Part of a small language model's weights.
Architecture: untied embeddings, attention and MLP in parallel.
Training: a variant of Adam for these matrices, 101M tokens.
Each number is 128 + 32 x the weight over its row's rms, rounded and kept within 0 to 255. Layers, rows and columns count from 0. The size above them is the row's rms in percent of the matrix's.

# layer 2 attention value, 32x96, rms 0.0874, rows 18-31, columns 0-47
size [ 99  93 122 105 103 102 108  95 116  93  88  94 101  91]
[[ 74 138 103 117 100 152 133 142 140 182 109 134 107 130 170 139 119 138 146 127 125  82  61 143 160 108 187   1 130  63 166  87 122 200 115 100 101 180 193 131 155  83 114 147  81 117 152 126]
 [ 83 186  97  73 120  92 172 151 112 115  89  94 156 135 107  93 150 123 144 104 127 138 119 138 148 131 125  65 125  60 123 210 184  55 129  75 170  50 114  93 106 152 118 126 143 134 116 150]
 [140 157 130 137 216 187  93 124 140 159 102 162  86  86 190 102 122  96 141  85 102 115 150 116 110  87 148 143  59  87 201 138 132 137 114 147  78 112 119 194 146  76 124 128 138  49  94 104]
 [145 123 137  82 215 152 132 175 184 119  60 135 122 138 138 132 155 122 105 155  97 112 158 141  84  76 141 137 131 163 113 133 167  85 160  71 156  75  95  88  96 157  97 106 172 165 153 150]
 [ 89 114 157 109 163 120 204 133 101  99  95 132 169 147 105 143 132 154  92 104 107 142  95 132  48 110 116 104 140 146  69 169 118 126 153  28 172 154 140 129 136 147 127 115 149 170 151 116]
 [118 145 159  91 104  37 100 152 138  92  77 128 128 185 132 112 121 158 113 175 125  64 101 164 106 100 135 107 122 109  75  96 106 127 142 152 117  67 156 143 119  69  96 113 102 191 113 119]
 [141 111 187 133 136 121 143 149 129 151 154 119 140 218 140 170 129  74 102  99  49  68 125 123  93 184 101 117 167  91 135 171  92 167 116 149 107 183 120 159 152  88 126 140 203 124  86 128]
 [104  93 166 126  78 129 179 134 129 120 158 175 159  80  98 140 137 130 116 144  79 139 154 118 180 177 113 109 103 112 168 129 179 147  58 159 133 135 156 126 146 124 133 127 119 140 121 172]
 [135 139 120 124 104 152 102 127 108 139  95 180 188 137 161 127 114 163 149  77 146 173 183 150 150 181 153  62 232 114 109 166 121 114 118 128 159 116 105  97  83 115 116  84  80  43 129 129]
 [ 97 152  91 117 129  95 114 134 119 124 127  65  66 143 208 132 113 147 137  85 150 131  87 110  59 129  93 130  27 145  77 101 113 116 107 182 114 115 195 120 156  79 127 146 170 121 129 126]
 [113 174  83 178 161 149 154 149 158 176 141 154 162  72 145 104 151 109 130  96 133 116 102 107 170  91 102  57  81 132 149  71 136  84 109 171 145 110 168  86 148 112 130 151 187 186 182 134]
 [154 111 142 166 120 118 121 104 112 107  50 173 175  95 125 205 145 137 119 173  83 120 148 124  78 119  92  71 126 121 177 156 111 138 132 147 165 124 121 160 158  94 108 143 105 205  62 140]
 [ 86 135 140  54 128 159  80 133 159 140 128 192 170 110  33 104 127 160  65 159  97 140 126 128 142 174  93 109 144 114 154 148 156 156 150  83 143 151 137 139 143 129 148 115 131 151 158 127]
 [166 141  43 130 142 136 138 132 145 165 210 204 120 130  73 155  92 174 149 129 139 139  93 118 193 204 115 117 139 171 128 135 130  70 122 131  93 128 198 127 153 100 157 137 147 108 179 119]]
# layer 2 attention output (transposed), 96x96, rms 0.104, rows 18-31,50-63,82-95, columns 0-47
size [ 95  87 117  94  95 100  86  97 103  86  90  99  86  96  76  94 117 110 108 118 124 106 113  96  90 100 123  96 110 100 109  94 103 101  94 101 119  95  97  96  88  92]
[[150 126 168 145 155 131  72  91 172 121 128 156  90 117 110 134 157  99  99  84  73  69  48 164  68 157  71 123 158 116 109 161  60 173 147 153 153 124 128 102 187 121 166  85 156 127 119 163]
 [124  91 127  70 130 169 142 100 125 180 155 112 103 120 130 109 117  81 139 110  96 149 135 166 165 125  85 155 146 102 128 143 100  88 148 165 127  73  99 167 144  68 103  56 127  90 147 172]
 [141 161 156 145 157 126 104 116 127  82  91 119 128  89 117 109  97  87  77 110  88  92 146  84 136 141 121 154 115 175 163  93 146  91 122 143 173  89 168 123 183 159 118  95 144 191 103 143]
 [115 154 102 114 107 116 158 126 126  98 103 134 159 115 151 108 147 106 140 141 157 140 151 112 215 154 148 141  72 115 134 128 131 113  86 153 118  61 153 106 160  75  94  94 122 165 117 147]
 [138  73  83  72 117 153 137 127 146 166 176 126 141 131 138 113 147 128 116 144 132 153 122 177 154 107 107 149  89 112 121 144 129 145 150 128 101 109  72 118  68 111 153 174 126 129 151 161]
 [185 106 183  95 117 175 104 134 129 207 150 176 139 114 118 121 155  94 100 121 117 160  80 184 165 175 148 182 105 114  28 173  94  86 153 147 164  98 130 104 177 148 153  85 157 113 153 196]
 [144 134 104 145 113 126 128  67 134 128 158 125 157  89 103  96 110 143 120 153 137 155  96 163 142 110 107 150 175 155 156 110 144 193 153 110 159 125  88 122 126 135 143 176 151 156 120 130]
 [ 43 162  79 154 176 112 109  83  99  99 153  74 120 145 147 115 144 132 181 159 153 109 109 110 100  90 108 131 153 104 201 127  66 182 113 155 134 201  87 166  71  95 138 107 165  76  93  98]
 [ 94 131 134 108  67 140 157 154  90  97 117 107 102 106 148 155 128 150 117 116 156 144 152 146 129 131 180 109 123 149  99  95 198 124 109 125 132 128 159  85 164 128 109 115 138 160 140 100]
 [172  80 180 156 136 145  83 114 121 133 129 156 127  90  73 101 135 128 141 124  94 132 119 137 135 122  77 140 183 117  95 109 101 119 198  62 172 107 111 165 148 146 120 133 121 120 146 184]
 [ 97 143 118 119 123  83  71 126 147 151  97 163 120 144 133 121 134 104 184  90 161  98 104 122  96 143  65  77 136  73  92 153  49 125 182 127 139 144 133 160 162  97 140 108 108 116  92 161]
 [115 193 148  98 173 107 133 142 171  78  91 134 140 130 113 148 127  91 129 140 155 126  53 141 127 103  87 151 158 153 161 133  75 154 144 157 170 143 127  98 136  58 193  84 188 146  82 164]
 [ 98 179  57 123  87 142 129 134 163 126 144 143 124 158 132 106 132 117 139 153  65 127 131 153 170 119 167 133  59  86 162 136 115 122 149 116 155 133 130  83  76  98  91 179  86 130 190 127]
 [132 101 153 104  71 138 124 140 131 125 109 147  86  81 128 127  93 135 184  87  87 124 113 123 135 116 143  43 140  86 106 120  92 149 205  89  96 168 161 121 100 111 122 131  75  78 146 116]
 [128 138 214 164 185 154  90 126 142  93  78 113 109 150  97 161 147  80 127 108  57 119 152 175 129 126  91 135 111 125 106 131 155 120 130 143  95 137 126 143  96 164 151 123  72 133 142 130]
 [144 107 130 195 139 152 121 148 118 157 108 125 110 194  88 101 130 128 209  97 126 151 166 112 106 125  78 157 102 148  83 134 113 142 146 182  80 137 141 134 167  79  86 106 108 159 137 108]
 [ 97 182 191 161 168 106 124 134 125  76  96 112 156 142 145 130 108  85 106 144 104 103 163  53 129 136 108 147 130 150 189  99 146  77 139 104 181 138 172 153 127 177 118 109 151 148 117 149]
 [ 77 172  96 181 162 122 184 139 143 104 127 134 182 208 130 138 149 138 162  80 181 139 138  78 105 149 128 125  76 118 162 131  89 117  66 132 105 124 140 155 144  94 122 123 119 144 142  98]
 [111 104  70  91 132 142 146 128 138 142 126 134 111 158 113 156 163 151 200  54 139 175 143 137 112 101 142  82 116 104 104 132 140 155 137 107  66 164 115 173  77 100 146 185 104 115 141 123]
 [122 110 170 177 115 149 149 178 111  97 101 113 143 160 101 150 108 169 133 138 133  84 146  77  84 124  93 134 102  96 115 207 102  90 135 131 119 154 135 149 157 110  87 137 107 107 145  29]
 [ 93 103  80 142 164  80 176 108 104  71 138  88 133 179 141 178 115 157 153 126 144 129 142  85  66  74 154  77 145 116 155 146 110 125 124  76 101 196 135 178  75 120 102 126 153  98 168  62]
 [114 124 103 153 191 156 108  78 116 130 168  89 106 137 149 111 134 140  86 137 142 187 107 124 140 133 118 190  72 155 205  93 124 181 110  95 161 156  67  91  69 113 102 114 130 104  80 118]
 [ 86 164 135 121 106 140  98 160 126  75 104  97 128  73 133 128 123 157 192  75 178 139 178 164  54 119 117  92 127 148  83  98  93 103 170 120 119 149 111 126 139 102 135  57 158 156 137 125]
 [127  94 160 156 112 143 147 115  73 127 147 139 153 166 127 142 131 153 109 174  58 121 105 128 142  94 101 161 176 108 126 151 128 136 144 149 142  86 119 123 168 138 124 117 102  88 128 121]
 [164 131 167 145 104 173 116 114  76 156 113 173 126 159  89 106 129 132 111 144 138 157 142 131 197 200 118 162  96 113 145  97 119 124  76 160 170 131 117 110 143 133 110 175  72 118 110 112]
 [109 172 127 149 150 135 162 151 183 108  86 118 158 146 132 156  66 133  86 156 179 118 133 149 101 141 136 136 162 105 183 164 141 130 128 122 161 185  52 141  61 124 114 107 134 151 110 101]
 [137 119  29 121 154  64  93 139 138 111 149 121 113 186 143 103 174  74 156  60  82 133  99 130 120 112 126 139  85 151 142 108 146 124  95 100 142 133 144 168  67 162 114 128 106 154 123 100]
 [206  78 147 126  68 134 114 106 104  99  59 122  81  79 117 100 138  98 123 163  65  99 117 167 182 129 115 144 155 115  97 102 142 172 145 116 132  79 125  80 121 142  89 173 112 133 113 109]
 [145 163 114 109 157  85  95 103 109  89  94 176 133 158 125 119 116 112 163 117 103  91 169  94 113 136  48 132 150 117 110 132 112  99 150 129 198 113  85 155 126 191 159 114  90 171 152 109]
 [129 120 116 164  85 175 147 115 135 165 108 138 126  77 146 173  97 191 147 132 159 136 181 116 163 188  73 140 133 118 157 109 119 145 146 148 141 130 131 132  81  90 134 197 171  98 139 124]
 [135 149 142 128 133  86 127 154  86 107  98 109 151 120 112  80 116 115 149 135 111 140 153 112 127 134  97 154 130 176 172  77 139  86 128 125 155  78 179 131 132 181 108 129 134 219 152 164]
 [123 158 129 107 113 154 165 132  93 199 138  80 173 121 117 163 113 123  87 113 155 158  90 142 172 139 138 126  73 108 125 111 167 155  93 148 121  97 118  97 108 136 117 138 113 102 129 173]
 [138  85 102  78  95 177 145 111 145 216 129 144 107 146 129 159 156 126  85 121 150 129 104 165 165 141  89 151 112  99 137 132 167 213  88 166  84 122 113 100  90 109 101 186 136  49 114 174]
 [173 113 142 110 143 105  75 131 109 129 161 130 108  92 140 121 153  99 145 130 130 129 156 142 148 206 171 162  81 162  88 143 130 121 135 133 184  72 151  84 123 139 174 112 102 116 117 174]
 [133 170 109 135  99 149 142  62 132 150 112 167 150 104  84  94 110 128  81  97 113 109  82 147 135  98 126 174 111 134 132  76 130 155 139  91 182 101  87 102 121 109 116 155  76 148 107 123]
 [ 89 106  63 177 128 132 138  71  85 117  97 109 138 132 163 116 113 163 126 132 136 126 130 100  83  60 130 151 173  95 128  96 117 190 121 107 116 137 123 140 144 131 157 117 169 109  59  71]
 [137 110 137 103 134 176 151 152 105  74 162 116  90 114 160 150 130 128 105 140 106 104  89 128 142 147 134 174  93  93 119 115 131  81 117 148 112 129 155 129 110 151 105 105 123 186  83  53]
 [167 101 179 173 128 119  85  91 117 168 142 129 104 132 109 124 108 139  83 147 105 156 144 132  73  99 133 122 154 194 127 132 126 167 118 101 123 124 130 158 159 185 124 114 137 139 112 178]
 [105 121  76 133 124 104  74 124 108 124  94  91 125 146 121 120  75 139 182 116 143 172 224  68  94 128 148 116 154 177 162 136 136 120 127 113  97 127 105 168 151 158 162 144 105 128  66 123]
 [109 175  54 120 150  69 166 174 126 162 143 107 134 104 146 141 134 137 142 122 162  97 119 131 154 107 134 133 100 104 132 125 158 163  91 100 110  99 111  76 142 144 191 106 114 101 123 129]
 [122 122 161 100 180 116 176 140  81  75  98 114 138 230 107 168 140  91 182  78  94 103 106  99  93 109  85  95 162 145  57 104  88 167  92 133  99 124 136 129  81 158 111 145 111 112 137 143]
 [115 101 138 109 137  88  97 126 175  29  97 112 115 128 131 122 107 131 180 139  95 135 221  91 129 135 141 105 110 157 143 107 141 117 115 142 109 165 154 126 137 152 121 131 104 151  88 139]]
# layer 2 MLP gate, 192x96, rms 0.115, rows 0-27, columns 0-47
size [ 96  85 123 118  90 128  80 118 101 113  84 106 121  71  78  93 107  94 100  92  73 110 113 114  81 103 111  75]
[[111 175 126 100  82  83 146  84  71  41  88  89 160 126 147 123  99  72  74 117  99 147 127 139 130 151 135 151 126 158 146  71 128 142 104  89 120 183 167 134 138 118 114  43 164 110  90 116]
 [ 90 139 109 117 185 106 112 130 133  96  82 163 122 144 195 110 112 111 113 150  89 164 119 157 142 191 164 174 133  90 137 140  55  81  67 179 121 101  65 164 131 127 141 160  83 151 119  54]
 [143 136 121 113 119 140 182 139 147  77 184 165  84 188 104 131 115 191 130 141 207 144  83 160  74  71 191 143 134 115 120 130 171 130 127 127 142 133 159 111 156 175 101 141  74 102 118  95]
 [137 137 190 115 188  70 125 100 134  59 138 143 122 141 163 142 147 160 151 131 143 105 109 102  93 137 185 102 165 139 155 186  70 123 148 167 162 174 116 197 118 122 138 196 100 116 167 117]
 [104  94  66  87 131 173 106 103 147 101 114 153  99  62 184  92 110 190  73 159 112 102 108 145 157 109 135 181 131 124 135 135  84  84  88 132 179 109 199 104 127  77 134 123 150 121 123  94]
 [114 150 156 192 108 134  90  66 108 113  83 127 119 110 113 118 197  87 151  52 127 105  81 139 148 156  68 189 132 145 116 110 151 155 104 147 110 205 140 193 110 113 100  77 111 111 118 142]
 [155 140 152 127 103 146 158 109 137 104 135  76 105 114 109 126 112  80 139  76 148 130 131 128 123 108 145 217 118 174 108 142  97  67 153  96 149 110 141 159 158 149 147 143 100 182 123 150]
 [ 93 153 173 188 150  81 139 118 117 143 133 128 143 117 140 189 155 120 139 107 116 152  97 160 130  55 184 180 143 188  64 109 163  79 116 141 152 172 106 140 134 129 113 108 112 168 167 123]
 [ 91 106 147 159 164  88 109 118 110  93 100 126 176 185  37 113 134 104 156 111  94  71  80 119 159 126 153  56 180 122  82 133 118 126 169 134 156 115 166 109 140 136 113 189  81 120 190 129]
 [133  95 113 100 135 134  78 132  82 153 140 140 123 136 161 195 142 189  87 179 155 144 154 145  58 116 112 123 132 160 174 161 150 135 174 108 150 145  83 129 154 138 118 202 120 136 134 136]
 [156  95 132 100  92 119 136  98  81 164 135 184 162 123 119  83  95 110 125 144 127 144 129 187 141 178  83 189 141 113  99  86 116  96 116 133 126 149 140  44 120 137 114 144 139  87 156 212]
 [151  85  48 144 139 143 122  94 109 134 122 122 111 115 140  86 117 101 120 114 198 176 150 158 111 165 159 164 108  91 139 150 174 127 155 105  79 142 179  99 121 137 193 103 180 144  57 112]
 [131 201 145 103 126 143  95 147 175 118 168  98 106 194 128 141 133 156 153 109 144 107  72 198  93 113 116 101 137  64 137 196 145 185 142 138 146 102  98 142  89 136 151 178 151  76 143 108]
 [115 122 126 134 118 129  43 107 121  95  99  88 145 141 155 112 128 125 143  96 121 108 148 136 121 166 138 129  94 195 161 169 227 189 160 164 136 134 143 108 187 148 142 121 159 160 106 174]
 [175 107 118 141 153 183 144 153 136 138  90 150 137 138 166 136  99 118 141  85 122 201 135  72 121 143 136 113 163 166 126 162  82 135  74 112 149 125 199 164 146 136 129  69 122 129 139  54]
 [ 76 162 128 135 131 143 119 126 141 142 132 100 126 138 209 120 202  97 133 168  85 118 122 181 104 127  89 133 101  85 128 190 147 108  92 129 142 116  51 113 121 126 126 122 121 120 111 102]
 [112  88 140  56  95 163 107  88 186 172  93 139  84 110  95 131 157 146  85 152 114 157  80 123 143 186  58 141 146  88 143  89 108 167  92 174 114  69 135 156 167 127 162  88 150 142 162 104]
 [130 156 133 103 184 153 141 109 155 121  77 125 134 162 100 121 143 195 151 125 116 122  77 121 147 108 100 141 114 134  87 157  59 181  75 151 122 131 147 153 167  99  94 141 134  96 165 150]
 [131 140 165 196 173 147 124 160 178 138 210 145 144 109 160 128 116 132 177 141 108 170 114 133 173 138 103 154 140 139 148 150  60 117 124  98 128  47  71 128 167  93 129 112 142  96 145 110]
 [134 135 111 130 123 137 122 114 141 181 202 198 128  92 120 145 139 131 114 168 184 130  83 145 124 223 125 145 128 125 157 107 141  97 105  78 120 114 205 119  91 160 169 125  82 141 154 110]
 [106 127 146 103 161 212 166 127 179 111 180 101 151 131  51  98  93 108 113 125 170  91 124 127 146 168 164 148 166 119 178 159 137 131 207 142 133 146 137 142 157 105 164  66 172  96 116 108]
 [109 120 120 109  81 137 150 131 157 111 192  84 140 171 135 169 171 153 156 145 147 106  81 224 150 173 111  83 105 121 120  83 120 139  79 156 170 121 117 121 114 156 115 146 118 120 174 105]
 [130 159 106 166 150 126 136 104 123 106 188 116 143 123 141 194 132  86 114 106 118 158 162 181  97 178 182 208 100 116 139 158 173 101 178 133 157 125 106 107  99 147 164 171 119 167 140 123]
 [100 146 114 175  92 114 145  70 171 132 190 108 157 142 137 167 192 101 148  69 171  77 142 161 122 166 116 132 123 105 106 165 176  88 139 113 182 195 103 122 106 169 142 157 158 164 119 128]
 [ 93 156 133  86 126  83  93 119 112 106  89 155 137  93 182 105 131 121 108 121  77 144 139 165 154 170 144 131 134 118  85 154 131 124 136 156 126 144  84 152 122 130 179 148 115 148  72 115]
 [ 94 122 121 201 147 135  80 159  98 150 108 159 138 103 159 190 173  87  77 146 120 101 162 144 115 138 118 135 181 198 115 136  63  75 193  88 128  92 179 173  97 132 190 156 142 135 135 117]
 [198 137 176 162 156 170 133 150 162 146 161 118 129 104 129 127 132 150  93  86 122  94 176 110  84  84 161 137 106 209  89 124 159  80 127  59 154  81 138 133 129 105 160 164 112 134 142 175]
 [125  86  77 151 107 131 179  73 127  51  77 152 144 155  97 102 123 137 109 114  94 128  87  94 165  94 124  95 135 137 137  98  81 162 135 159 113 131 181 125 129 102 120  77  92  80 107  92]]
# layer 2 MLP up, 192x96, rms 0.109, rows 0-26, columns 0-47
size [ 99  85 110 120  88 125  83 113 108 117  86 103 124  69  83  89 109  98  96  90  73 106 107 105  84  97 108]
[[ 91 115  92 138 159 138 188 120 129 150 137 130  99 133 151 131 139  87 137 146 108 177 128 116 157 127 202 173 157 150 108 160 203  97 123 167 125 120  95  94 134 133 115 120 135  77 118 168]
 [121 144 127 139 102  83 140 118 138 134 181 107 155 113  51 190 128 132 149  91 115 110 101 137 148 114 189 146 123 110 160 153 143  96 144  88 107 111 139 111 163  50 155 119 194  58 137 132]
 [166  85 138  77 104 178 133 164 131 191 118 142 116 152 135  91 109 150  95 157 126 124  82  98 118 133  46  71 134  91 135 110  95 136 122 140  93 121 217 138 137 131 128  58 148  98 110  92]
 [136 112 170 115 118 152 201 207  89 153 118 128 138 170  91 122 144  60 113 114 153 138 142 121  92 154  81 117 127 141  76 172 120 111 145 142 126 152  52  68  99 201  97 216  92 151 138 160]
 [122  80 176 152 155 120 126 126 171 147 172 157 170 122 154 155 154  82 124 138  44 197  96 139 183 170  93 154 114 105 137 106 115 128 132 122 135 110 131 216 177 143  90  36  68 122 122 108]
 [141  96 191 126 100 128 101 163 125 170  97 141 134 164 129  96 140 132 173  73  94 130 123 124 107 125 179  88 202  99 148  94  88 179 171 115  72 166 211 198 148 120 135 102  76 128 147  96]
 [142 138 122  57 145 126 126 100 116 121 121 194 131 119 160  88 156 143  81 139 116 104 148 103  91 124  52 123 138 109 185  91 121  37 104 150 156 103 111 199 103 162 163 151 164 175 169 119]
 [145 126 133 125 136 155 182 143 161 103 122  93 166 153 121 156  89 125 116 121 116 122 162  88 132 218  99 137 133 130 109  93 116 154 106 134  99 125 165 129 127 112  62  48 127  91 124 110]
 [ 81  88 117 110  90 104 150  63 105  82  84 147 150 168 160 149 158 124 134 104 122 134 101 123 189 104 133 163 140 165 138 107 133 113 171 178 159 154 171 110 167 127 173  72 101 127  76 111]
 [115 152 156 132 186 135 128 159  88 125 108 126 159 111 164 128  87 179  68 140 153 163 183 157  87 156 147 136 110 152 137 141 167  90 147 122 143 138 141 120 171 158 101 159 136 195  70 153]
 [123 141 149 138  87 200 129 148 160 134  95 113 167 133 106 175 149 128 118 134 115 151  98  72 137 151  82 145  84 120  67 149 123 100 172 161 104 215 102 128 166 137 127 149  67 119 118  97]
 [129 135 141 176  95 106 128 150 110 152 169  92 116 161  98 136 151  98 151  65  92 125 163 170  94 130 150 182 157 146  69 134 158 115  97  67 146 136 112  69  89 103 144 154 177 144 107 185]
 [172 156 174  82 125 121 102 150 137 161 126 150 106 141 152 118 147 175 162 118 132 136  89 155 115 130  47  97 149  74 125 146 141 175 105 170 141 120 107 165 138 143 116 163 118  89 160  64]
 [116 116  83  47 138 152 142 132  80 151 100  84 106 147 125 111 141 130  87 143 199 136 163 137 121 114 128 161 165 144 125 159 117 160 139 195 117 117 180 107 153 149 111 128 180 117  49 190]
 [146  86 165  79 156 171 127 129 107 131  66 153 111 149 166 122 132  99  76 144 141 136 111  93 105 148  60 129 161 153 151 148  92 137  86  94 179 144 187 147 167 159 110  92 147 147  97  88]
 [ 54 172 103 123 156 105 145 119 201 126  94 108 158 139 121  56 144 124 138 135  90 166 101 110 127 119 111 117  94  65 105 118 101  92 108 144 113  93  53  93 122  99  61 159 131 133  71 120]
 [125 120 149 142  75  89 179  82 105 143 169 197 124 122 141 130 185 161 120 160 130 169 129 126 159 116 127 181 137 134 107  92  96  69 141 116 172 112  71 148 151  96 124 105 111 165 168 135]
 [150 114 134  92 116 159 104  91 111 125  71 187  82 148  88 121 115 130 134 210 118 110 203 176  83 136  85 194 127  92 126  88 200 107 164 115 144 130 137 134 139 156 114 161 171 167 164 178]
 [124 155 131 170 179 127 150 150 171 150 206 113 122 120 138 105 102 111 230 129 123 151 159 110 173 106 125 134 152 116 134  98 114 110 122 117 122  83 103  98 130 112 120 177 164  62 192 141]
 [105 165 136 142 110 154 116 118  97  26  78  82 126 129 146 138 139 112 114 113  99 147 183 159 148  72 156  94 113 114 114 163 110 177 147 179 112 153  97 143 154  93 122 126 182 119 104 136]
 [108 112 174 192  71 145 154 121 143  54 190 125 158 133  46 135 105  65 112 127  75  66 137 104  82 183  97 139 155 138 107 142  85 113 157  88  98 122 128 174 124 112 166 110 107 142 172 117]
 [163 173 153 179 152 136 123  86  90 181  85 175 127 111 120  96 131  88  71 116 121 150 144 110 116 101 135 151 174 113 121 168 144 125 180 118 140 164 181 178 161 107 159 122 133 149 103 152]
 [ 98 152 119 187 173 131 148 131 134 100 150  88 144 122 148 154 119  90 145  86 110 144 113 127 126 150 168 146 137 167 152 164 161  96 184 119 122  85 120 105 103 160 115 149 133 178 174  86]
 [142 139 195  98 150 180 130 138  81  92  94 153  81 105 121 119 126 134 105 184  98 175 106 168 149 122 159 112 142 128 143  94  94 171 113 159  92 108 173 177 170  85 168 122  95  95 146  80]
 [101 116 177 106 154 108 111  93 137 117  55 112 127 150 172 127 146  95 104 110 127 140 126 132 141 132 163 148 146  96  89 154 151  55 161 185 111 108  95 112 137 153 177 203 123 194 106 105]
 [133 152 151 160  82 119 142 125 108 159 106  85 142 193 167 118 114 117 132 200 125 176 161 121  71  74  94 125 134 161  78 120 161  78 160  78  94 106 154 150  88 168 132 158 162 161 158 155]
 [118  95  69 107 123 106 155 133  88 131 166  58 137 132 130 181  88 127 139 151 123 129 125 135 119 166 136 175 175  76 161 170  68 116  99 134 143 200 124 154 147 159  98 105 124 111 119  69]]
# layer 2 MLP down (transposed), 192x96, rms 0.107, rows 0-26, columns 0-47
size [106  85 119 122  89 123  83 114 113 115  86 101 118  72  76  96 110  99  96  93  76 109  94 111  83 101 101]
[[ 84 157 152 137 145 103 120 158  92 122 148 132 147 154 101 128 127 112 151  86 150  76 143 112 103 152 138 185 126 158 135 109 136 118 152 118 116 138 180 119 161  72 159 129 116  93 148 135]
 [142 124 118 136  79 138 120  65 124 151  84 132  96 141 116  83  96  90 171 162 106 165 131 134 109 149  57 152 142 149 164 117  97 194  72 206 138  70 121 128  90 181 128 131 102 142  61 166]
 [148  99 140 113 170 113 121 143 142 124 114 158 130 204 117 109  83 123 160 106 164 120 148 108 111 165 113  95 140 108 152 122 145 153  91 207 155 126 152 155 169 131 100 141 115 120 115 130]
 [ 71 103 173  70 114 133 120 117 129  69 125 127 125 103 121 110  99 120 146 111 184 142 146 189 148 101 123 137 159 110 146 139 127  84  90  90 115 146 140 123  95  61 107 118 138 140 137 120]
 [132 101 163  71  94 176 141 115 104 143  94 157  94  77 157  72 146 178 175 109 142  94 156 151 119  54 150 195 163 138 149 129 110 162 118 102 128 116 115 140 128 134 145 124 168 162 122 113]
 [138  89 129 126 121 112 151 135 125 139 120 108 130  54 122 135 162 122 150 123 140 165 122 110 131 153 125 159  91 165 137  71 187 118 141 142 115 135 127  93 140 134 149 132 109 113 129  98]
 [204 126  51 131 103 143 168 177 103 129 111 102 109 195  82 120  92 108 140 178 117 144 138 142 111  91 164 137 161 137 121 115 130 114 119  98 119 115 129  57 140 188 102 104  98 173 167 100]
 [180  78 146 145 143 107 142 122 155 103 198  75 140 130  99 132 143  93  85 114 167 118 180 120 110 142 125 196 146 167 141 147 125 122 121 129  46 133 154 102 156 116 108 122 133  58  87 112]
 [127 142 152 154 158 105 115 181 167  92 107 177 126 147 131  93 169 141 190 110 116  76  45 124 147 189 153  86 166 116  98  94 152 127 165 160 127 121 134 132 131 154 144 132 142 131 200 137]
 [129 135 120 123 176 152 161 167 140 134 125 142 193  45 100 126  98 132  94 126 138 190 138 142 131 119 118 153 100 155 120 118 151  96 165 139 138  97 143 108 135  83 162 143 201 150 134 132]
 [104 184 151 125 118 128 168 121 114 147 190 165 125 118 132 180  96 169 175 142 141 159 103 167  82 131 127 153 152 114 203 131 104 130 105 134  78 110 149 194 119 138 135 137  78 103 121 148]
 [109  92 145 135 133  96 136 115 112 146 148 138 149 127 142  89 134 107 128 143 142  47 151 133 149 160 102 114 132 178 123 114 145  86 193 128 161 130 103 147  89 126 166 183 142 143 167 181]
 [104 103 144  91 105 144 140 119  27  83 148 141  98 249 140 103 135 112 111  61 162 100 108 126 151 109 170  98 101 171 138 141 134 146 110 164 105 128 137 125 190 156  44  92 142 115  86 127]
 [ 71 140 143 123 150 128 184 180 140 111 154 115 160 121 145 175 126 135 164 148  95  81 140 183 108 138 151 119 179  56 131 150 145  78 110  97 165 121 112 135  54 139  95 118 157 104 175 131]
 [155 173 190 105 131 121 163 189 147 123 176 133 122 109 126 115 148 171 197 161  94  92 165 197 180 168 154 114  87 129 149 114 141 120 145 122  99 149 140 159  91 128 136 157 108 126 169 197]
 [114 134 121 133  88 115  96 171 154 122  89 134 149 210  78 128  91 175 165 142 115  63 130  98 106 120 122  96  83  43 120 142 109  87 158 102 149  87 121 136 149  87  74 187 169 122 111 107]
 [111 101 114 108 151  90 148  47 165 144  89 128 143 137 112 125 158  82 121 132 104 162 130 132 137 184 148 143 146  98 112 106 126 147  65  97 167 106 153 114 167 151 161 135 153 122 153 130]
 [113 110 145 125 128  50 140 181 118 170 174 126 165 177 178 121 160 123 127 122 159 116  91 157 163 111 112  68  98 163 144 179  65  75 114 121 151 131 149 120 128 132 102 111  74  44 109  81]
 [104  67 128 150 106 101  98 141  90 112 168  96 102 119 137 116  96 107 122 119  76  84 164 121 166 106 156 111 190 120 136 123 101  96  69 156 159 133 140 130 192 121 153  80 139 130 148 142]
 [112 147 140 140  96 133 166 110 154 118 225  81 157 130 172 137 112 179 132 144 147 181 106 148 120 142 160 124 137 130 104 164 168 141 139 122 110 115 143 141 198 114 198 120 171 132 151 124]
 [155  76 100 133 162 154 142 145 133  93 166 161 108 160 116 116 111  67 109 142 154 105 136  82 156 122 143 169 132 140 108 138 110 122 212 124 150 189 132 119 156  70 200 143 114 150 125 129]
 [127 168 136 147 139 124 166 113 150 154 199 119 134 181 125 148 177 148 134 121 181 146  67 168 152 170 142 124 171 122  97 126 126  98 130 152 169 138 111  93 113 153 172 138 105 157 170 152]
 [127 135 125 170  79 129 125 164 130 150 117 191 114  89 126  86  98 134 156  90 153 126 145  85 127 117 131  53 111 109 144 104 138 158  91 180  76 103 136 150 150 116 125  80 117 148 117 132]
 [136 132 124 112 137  97 111 126  99  95 136 132 124 127  87 147 159 148  97 149 100 165 110 171 125 138 171 136  98 134  87 145 132 130 142 128 170 148 105 145 164  80 219 152 139  99 160  88]
 [138 111 190 157 117 129  93 170  74 146 183 102  94  59 116  92 138 133 112 129 135  99 108 139  98 106 106 103 103  91 106  92 117 115 120 124 152 132  68 128 127 118  86 112 126  57 138 152]
 [157  99 104 155 120 113 111 123  81 113 100  37 134  91  76  94 145 107 113  83 177 123 165 154 117  53 147 155 162  89  92  98 120 180 147  78 146  84 129 151 117 108 102 155 115 154 149 141]
 [ 94  95 128 115 152  66 139 123  67 127 131 156 122 112 131 153 136 101 148 106 189 115 133 131 160 142 112 124 119 124 138 162 157 174 166 147 147 195 110  84 148 190 129 172 106 140 114 113]]